config.toml
norm = "layernorm"
norm_eps = 1e-06
tie_word_embeddings = false
init = "normal"
init_std_qkv = 0.0234
max_grad_norm = 2.0
max_seq_len = 2048
Each number is 200 + 40 x the weight over the matrix's rms, rounded and kept within 0 to 999. Layers, rows and columns count from 0.

# layer 6 MLP down (transposed), 1792x448, rms 0.0335, rows 1039-1064, columns 0-63
212,206,127,204,148,164,220,205,172,200,160,212,255,250,217,208,175,151,190,170,197,194,266,186,260,208,218,193,213,155,129,185,230,206,219,269,212,217,193,212,151,234,225,219,207,223,221,220,122,200,196,194,151,197,220,143,252,198,239,251,179,192,193,139
260,248,164,266,190,164,164,205,135,226,200,197,135,234,154,195,125,154,211,276,145,204,257,255,240,236,63,228,223,227,207,159,207,253,184,217,188,155,154,248,262,110,136,195,275,261,194,125,243,267,166,129,162,144,289,239,167,224,218,207,126,177,139,193
168,210,180,266,197,188,186,189,235,233,257,151,144,161,232,228,199,185,169,179,205,200,186,190,193,178,169,231,239,223,301,235,177,282,165,200,183,215,303,173,198,159,185,162,167,144,116,207,186,195,284,260,231,185,198,219,182,221,205,166,160,227,200,202
133,161,126,262,171,176,319,172,178,251,225,115,177,128,166,171,179,196,158,199,110,221,215,275,252,207,210,266,160,187,130,184,212,238,171,138,206,49,178,187,172,219,104,154,139,249,216,157,232,185,188,215,152,193,151,90,287,175,199,215,99,229,196,113
222,222,174,210,246,218,191,174,186,181,79,132,191,216,145,205,167,166,145,198,177,261,164,92,218,228,224,137,191,174,179,199,221,185,216,272,158,212,220,186,264,221,235,153,214,134,162,213,164,187,257,189,183,239,136,260,164,182,141,173,175,240,261,181
218,202,211,262,188,246,265,256,210,115,183,145,283,166,192,266,199,264,251,248,240,168,214,199,124,213,133,149,250,188,184,153,178,181,233,182,148,189,250,208,212,157,193,149,199,147,180,227,216,243,186,211,163,230,198,214,164,267,158,255,260,223,149,172
138,218,209,185,232,203,197,227,163,257,233,234,166,266,174,209,235,156,197,162,196,160,189,276,198,155,220,249,165,124,169,217,195,172,192,221,220,191,213,250,205,169,145,176,179,191,182,211,145,197,189,188,172,261,191,212,218,161,190,215,180,198,158,156
185,160,194,201,222,155,255,177,142,217,183,213,159,199,156,298,177,205,229,213,235,187,218,199,240,151,142,165,179,166,193,229,195,247,246,173,199,175,232,163,206,143,164,173,190,215,196,201,190,241,228,186,123,131,207,210,186,151,235,168,163,117,174,174
264,176,201,225,160,194,215,183,186,252,212,175,214,185,174,155,156,202,162,188,186,187,252,244,142,195,312,248,198,219,176,249,177,314,171,163,102,203,213,175,149,212,200,206,235,169,165,206,166,144,175,145,163,204,196,207,287,153,155,259,201,150,213,180
129,161,245,241,192,206,218,168,203,208,201,146,249,183,231,244,179,210,161,154,167,195,242,240,230,113,171,149,197,225,173,246,159,213,245,212,175,203,195,211,141,260,208,197,260,181,255,209,208,234,294,198,177,202,227,211,232,156,205,186,214,228,176,140
202,162,204,196,154,168,107,247,186,171,188,225,272,209,183,171,196,203,210,206,181,213,188,239,197,193,179,171,187,185,169,230,197,232,173,227,200,182,186,276,269,166,227,209,163,159,184,217,216,219,159,193,212,186,244,188,180,179,167,154,213,197,200,235
250,219,243,224,264,227,247,167,203,174,185,192,215,205,214,114,317,266,204,221,218,264,203,113,195,181,171,244,223,194,202,246,206,227,255,187,160,130,204,171,247,204,205,205,218,118,184,199,132,158,246,173,221,194,222,155,191,256,106,170,214,177,169,250
261,124,210,235,154,231,212,187,213,270,184,216,210,217,126,229,144,192,237,274,165,152,223,268,220,187,182,212,231,170,158,158,163,228,262,177,148,214,261,151,195,225,174,144,234,194,192,174,224,215,271,207,142,247,102,234,271,173,231,181,150,196,255,182
192,250,139,115,109,239,165,167,172,230,250,219,126,212,79,234,185,206,233,156,238,213,237,256,282,124,173,187,210,150,289,140,120,175,183,167,244,201,251,187,199,196,169,99,199,181,168,130,140,227,213,184,195,271,122,211,189,190,274,229,189,207,164,188
164,189,216,208,167,182,162,172,197,207,172,121,186,156,206,206,196,264,151,217,262,199,235,212,164,252,205,245,188,161,182,232,264,195,218,211,179,213,192,218,261,227,226,199,152,215,233,262,150,150,190,225,226,168,185,224,216,221,180,207,194,150,176,209
149,156,198,140,164,227,200,69,160,212,180,184,182,235,218,222,217,155,204,214,235,193,196,202,215,188,294,186,272,202,247,231,243,192,214,234,207,238,172,224,167,212,145,181,169,213,163,168,299,150,188,230,210,249,195,182,140,202,174,189,232,216,207,179
174,162,254,197,209,260,185,197,280,175,225,150,250,215,262,153,207,128,148,152,222,214,210,210,286,281,211,200,241,185,266,241,187,201,203,241,155,220,171,135,196,232,214,126,236,190,126,197,139,173,170,156,152,180,201,226,209,179,201,200,203,295,145,212
192,195,211,182,169,174,283,195,268,247,239,284,203,213,254,161,177,140,276,130,104,226,179,218,154,206,211,179,198,192,169,238,255,148,257,145,227,150,190,156,214,168,229,199,188,184,157,214,235,213,196,257,170,234,182,167,221,274,211,112,115,145,206,183
176,180,220,173,195,244,199,209,143,216,143,200,213,180,229,172,195,193,185,187,166,221,185,186,206,208,158,265,183,225,207,169,196,201,207,249,225,235,189,157,131,239,194,178,215,214,191,217,185,193,253,151,181,170,184,211,210,214,230,189,171,196,244,167
253,163,206,202,185,200,221,175,178,205,171,240,234,213,177,181,172,174,203,189,231,211,205,190,180,201,175,250,192,180,180,197,219,223,242,214,204,194,203,217,214,197,197,196,173,158,157,226,191,207,233,243,223,203,218,178,198,188,209,206,185,221,195,219
180,237,259,231,148,279,89,262,286,278,216,267,177,192,253,234,164,142,165,204,165,146,182,148,206,119,234,213,179,189,151,175,154,150,224,222,178,210,171,91,235,263,235,133,222,247,165,219,205,232,204,110,207,215,182,216,262,197,166,212,224,213,208,208
166,237,193,171,194,153,196,154,233,180,175,170,216,183,200,240,141,249,226,192,173,199,268,131,225,206,166,170,197,258,155,218,217,204,280,176,211,203,229,170,261,177,203,220,112,198,141,205,221,187,191,212,190,265,140,192,159,191,150,227,134,214,211,229
244,177,215,205,167,164,184,221,158,188,233,200,211,198,173,188,257,198,207,226,194,180,207,254,225,193,198,233,192,176,198,221,219,223,196,219,222,127,199,168,139,196,221,163,287,202,151,160,175,169,139,218,146,176,279,155,177,222,229,262,190,179,256,169
274,163,233,211,228,259,148,173,187,136,200,209,169,216,238,183,157,225,195,162,152,225,218,179,190,189,171,251,339,192,223,223,93,238,181,130,284,215,216,172,212,237,150,228,194,229,273,174,224,186,205,112,185,264,157,224,181,170,248,212,247,120,219,275
174,248,190,273,202,158,219,201,205,212,192,242,209,183,175,186,160,183,221,210,256,177,166,248,178,218,188,215,235,173,237,267,197,158,204,207,163,198,163,254,213,248,213,219,218,234,208,206,186,225,190,194,222,253,223,204,227,214,228,176,205,188,218,166
176,174,210,149,198,186,179,309,220,204,193,166,175,159,179,207,220,217,225,206,184,171,217,211,174,179,223,172,217,187,227,181,229,211,200,260,208,213,223,173,196,209,202,183,263,177,209,191,165,239,215,168,179,166,166,279,165,201,246,199,177,145,222,184
# layer 6 MLP up, 1792x448, rms 0.0335, rows 1040-1064, columns 0-63
219,201,73,165,267,221,200,251,252,156,202,172,219,165,220,216,213,227,187,183,188,144,173,147,200,218,156,188,221,241,161,209,258,126,223,208,248,144,200,194,186,200,205,165,225,293,199,244,176,187,192,196,219,202,208,179,252,253,171,174,234,176,173,173
206,187,160,206,190,271,221,253,165,202,223,224,255,257,130,190,197,211,195,142,212,186,236,180,197,201,223,204,147,188,170,166,251,99,240,174,133,172,150,206,213,186,169,214,197,266,252,156,203,274,131,176,204,213,224,206,244,201,266,209,202,134,191,195
136,111,248,196,225,137,120,230,261,182,167,246,163,162,156,224,187,229,302,301,147,193,157,156,94,187,204,272,187,205,235,173,114,217,257,210,242,134,248,191,178,190,149,143,357,277,273,203,193,99,117,240,180,252,144,147,178,175,196,169,186,270,216,128
168,206,266,105,221,148,228,189,131,191,291,238,179,131,277,190,182,244,213,162,200,271,205,234,206,171,230,210,185,190,179,180,194,193,152,134,204,225,228,286,183,168,230,213,121,201,183,131,193,171,192,159,234,223,236,193,206,207,262,135,215,145,121,208
177,202,230,195,157,274,161,186,163,168,170,244,130,251,156,162,181,204,155,265,180,229,193,168,219,186,214,219,213,228,293,195,250,242,188,213,207,236,103,206,244,219,204,162,212,256,201,155,119,145,234,228,229,212,207,166,144,131,173,262,179,171,286,251
269,186,180,216,160,149,171,167,218,132,161,163,225,149,238,214,205,254,243,261,176,280,232,138,203,248,193,185,237,232,230,199,176,238,189,119,166,191,202,177,163,235,263,206,237,227,260,200,240,185,230,218,222,128,207,177,196,236,241,201,180,176,247,235
253,213,206,197,141,176,213,172,263,208,268,192,204,178,241,160,180,209,165,203,211,187,235,154,167,272,138,194,139,161,171,250,215,188,194,274,220,195,174,224,177,251,272,176,165,201,153,168,186,112,157,158,228,248,222,191,194,211,190,195,196,205,139,213
194,207,217,210,188,186,221,217,180,191,233,265,232,227,209,189,187,211,180,234,158,254,149,252,216,194,103,227,202,177,185,213,230,192,189,202,285,219,149,234,172,179,153,132,239,192,213,147,211,210,178,196,214,210,189,184,112,189,193,118,194,267,220,215
231,195,193,157,193,232,255,147,223,180,230,273,192,196,157,199,348,255,156,220,204,112,212,122,256,238,221,218,170,180,240,196,203,235,183,214,195,215,192,226,223,181,195,218,261,168,197,162,175,202,162,189,170,223,189,220,233,219,191,148,248,224,177,215
245,266,214,211,214,214,271,152,216,271,176,208,184,208,212,246,207,178,220,221,241,237,192,190,220,190,218,218,189,221,232,166,214,200,218,222,185,161,205,169,149,265,239,221,205,217,222,222,220,232,244,204,200,165,155,185,222,180,227,253,183,233,199,158
221,229,181,277,212,145,251,211,192,242,220,302,192,135,150,221,196,191,219,229,228,158,242,206,281,202,168,249,205,196,247,103,181,205,189,157,121,196,246,133,236,266,220,232,172,79,222,139,236,209,220,124,99,281,167,126,145,186,241,234,300,181,188,196
187,226,202,217,190,130,217,193,189,180,233,222,160,197,211,168,173,227,162,147,212,249,243,159,158,269,224,231,126,215,246,221,259,168,131,234,259,193,204,314,220,199,199,249,210,212,174,185,219,181,205,218,253,125,166,234,120,198,197,214,209,171,147,227
222,221,150,193,178,292,242,176,232,185,282,163,203,207,103,131,165,265,189,173,198,229,180,180,181,188,179,253,214,245,201,191,135,193,164,188,136,176,209,201,196,206,130,175,233,221,191,182,129,155,238,169,189,290,147,182,213,221,240,220,179,154,224,193
228,184,191,193,174,214,199,180,200,142,242,250,249,221,217,174,226,179,259,222,193,190,166,171,248,194,248,182,208,245,211,228,174,209,198,295,218,254,205,184,184,155,142,168,166,126,200,177,228,192,271,170,174,186,222,201,179,207,190,151,227,213,152,165
263,305,168,254,193,154,185,280,240,185,208,221,196,186,157,205,130,227,197,141,159,169,263,241,179,201,165,217,265,130,188,158,202,263,247,175,173,158,196,164,267,158,264,166,247,147,208,242,198,210,223,163,176,144,193,188,218,210,209,184,153,227,191,212
227,201,213,233,206,172,210,141,224,164,193,257,195,204,216,190,153,191,252,254,105,234,181,199,115,187,173,227,203,221,241,140,170,199,207,262,166,200,216,256,194,196,148,265,201,168,332,293,316,203,202,190,222,223,162,242,208,223,176,185,186,237,221,210
62,127,266,176,237,194,185,252,173,264,199,173,139,212,158,210,239,230,152,194,219,226,232,136,258,214,172,241,168,231,225,185,167,227,169,299,194,211,218,154,147,195,82,170,183,245,184,80,132,145,168,146,265,145,175,266,180,202,237,315,194,278,199,218
214,165,176,205,185,175,156,176,221,175,248,121,207,222,152,225,214,196,204,235,191,166,244,189,199,223,193,206,143,144,167,194,209,128,238,171,162,171,174,183,209,190,200,208,197,182,240,230,167,200,177,190,218,223,201,211,188,190,204,198,195,207,169,241
200,271,178,214,165,198,162,218,212,186,196,176,155,199,217,171,226,196,193,190,186,155,186,196,178,209,167,157,207,230,199,213,189,193,162,145,195,174,193,184,197,171,204,197,222,260,211,186,180,215,175,172,158,217,177,220,212,209,199,185,202,208,189,190
270,188,198,216,255,216,196,216,166,182,105,206,160,221,116,235,90,305,202,189,175,212,183,227,265,244,255,191,174,269,199,183,257,201,202,258,201,248,222,191,288,186,131,201,232,263,213,203,111,209,165,242,161,256,248,179,246,160,255,127,193,172,169,230
180,143,221,234,233,229,165,207,176,205,253,232,189,238,164,187,245,184,207,188,203,218,225,266,174,180,229,229,204,180,227,215,162,195,91,155,237,206,215,223,143,197,183,198,238,207,222,174,218,192,231,246,225,175,249,180,275,229,218,198,291,179,159,177
194,182,195,162,212,198,173,201,254,207,191,211,211,226,205,227,116,216,156,151,239,187,255,166,167,178,236,187,199,223,205,185,194,218,175,136,189,284,207,239,202,212,205,235,186,176,265,255,233,187,160,162,159,219,122,174,267,213,177,177,189,137,164,230
196,174,181,178,140,210,220,136,175,246,157,222,195,142,180,233,257,204,254,190,183,212,233,193,170,195,261,145,122,121,198,203,179,223,189,209,150,209,233,243,183,267,265,216,113,171,240,211,225,227,193,235,151,279,247,156,221,124,161,152,178,255,191,191
213,139,215,118,226,186,205,227,224,143,171,159,179,182,220,209,276,220,203,180,133,193,206,196,218,221,277,164,178,209,161,177,257,211,179,224,231,192,245,172,247,191,155,236,175,154,164,229,220,210,218,183,189,185,232,179,189,188,183,260,225,181,228,189
222,254,158,234,221,202,222,172,147,197,142,218,271,213,205,225,179,193,221,252,243,201,195,200,201,199,224,199,228,213,232,189,219,218,236,212,230,177,227,216,170,209,206,261,156,212,186,228,224,137,195,244,210,264,219,199,242,185,168,182,224,281,238,217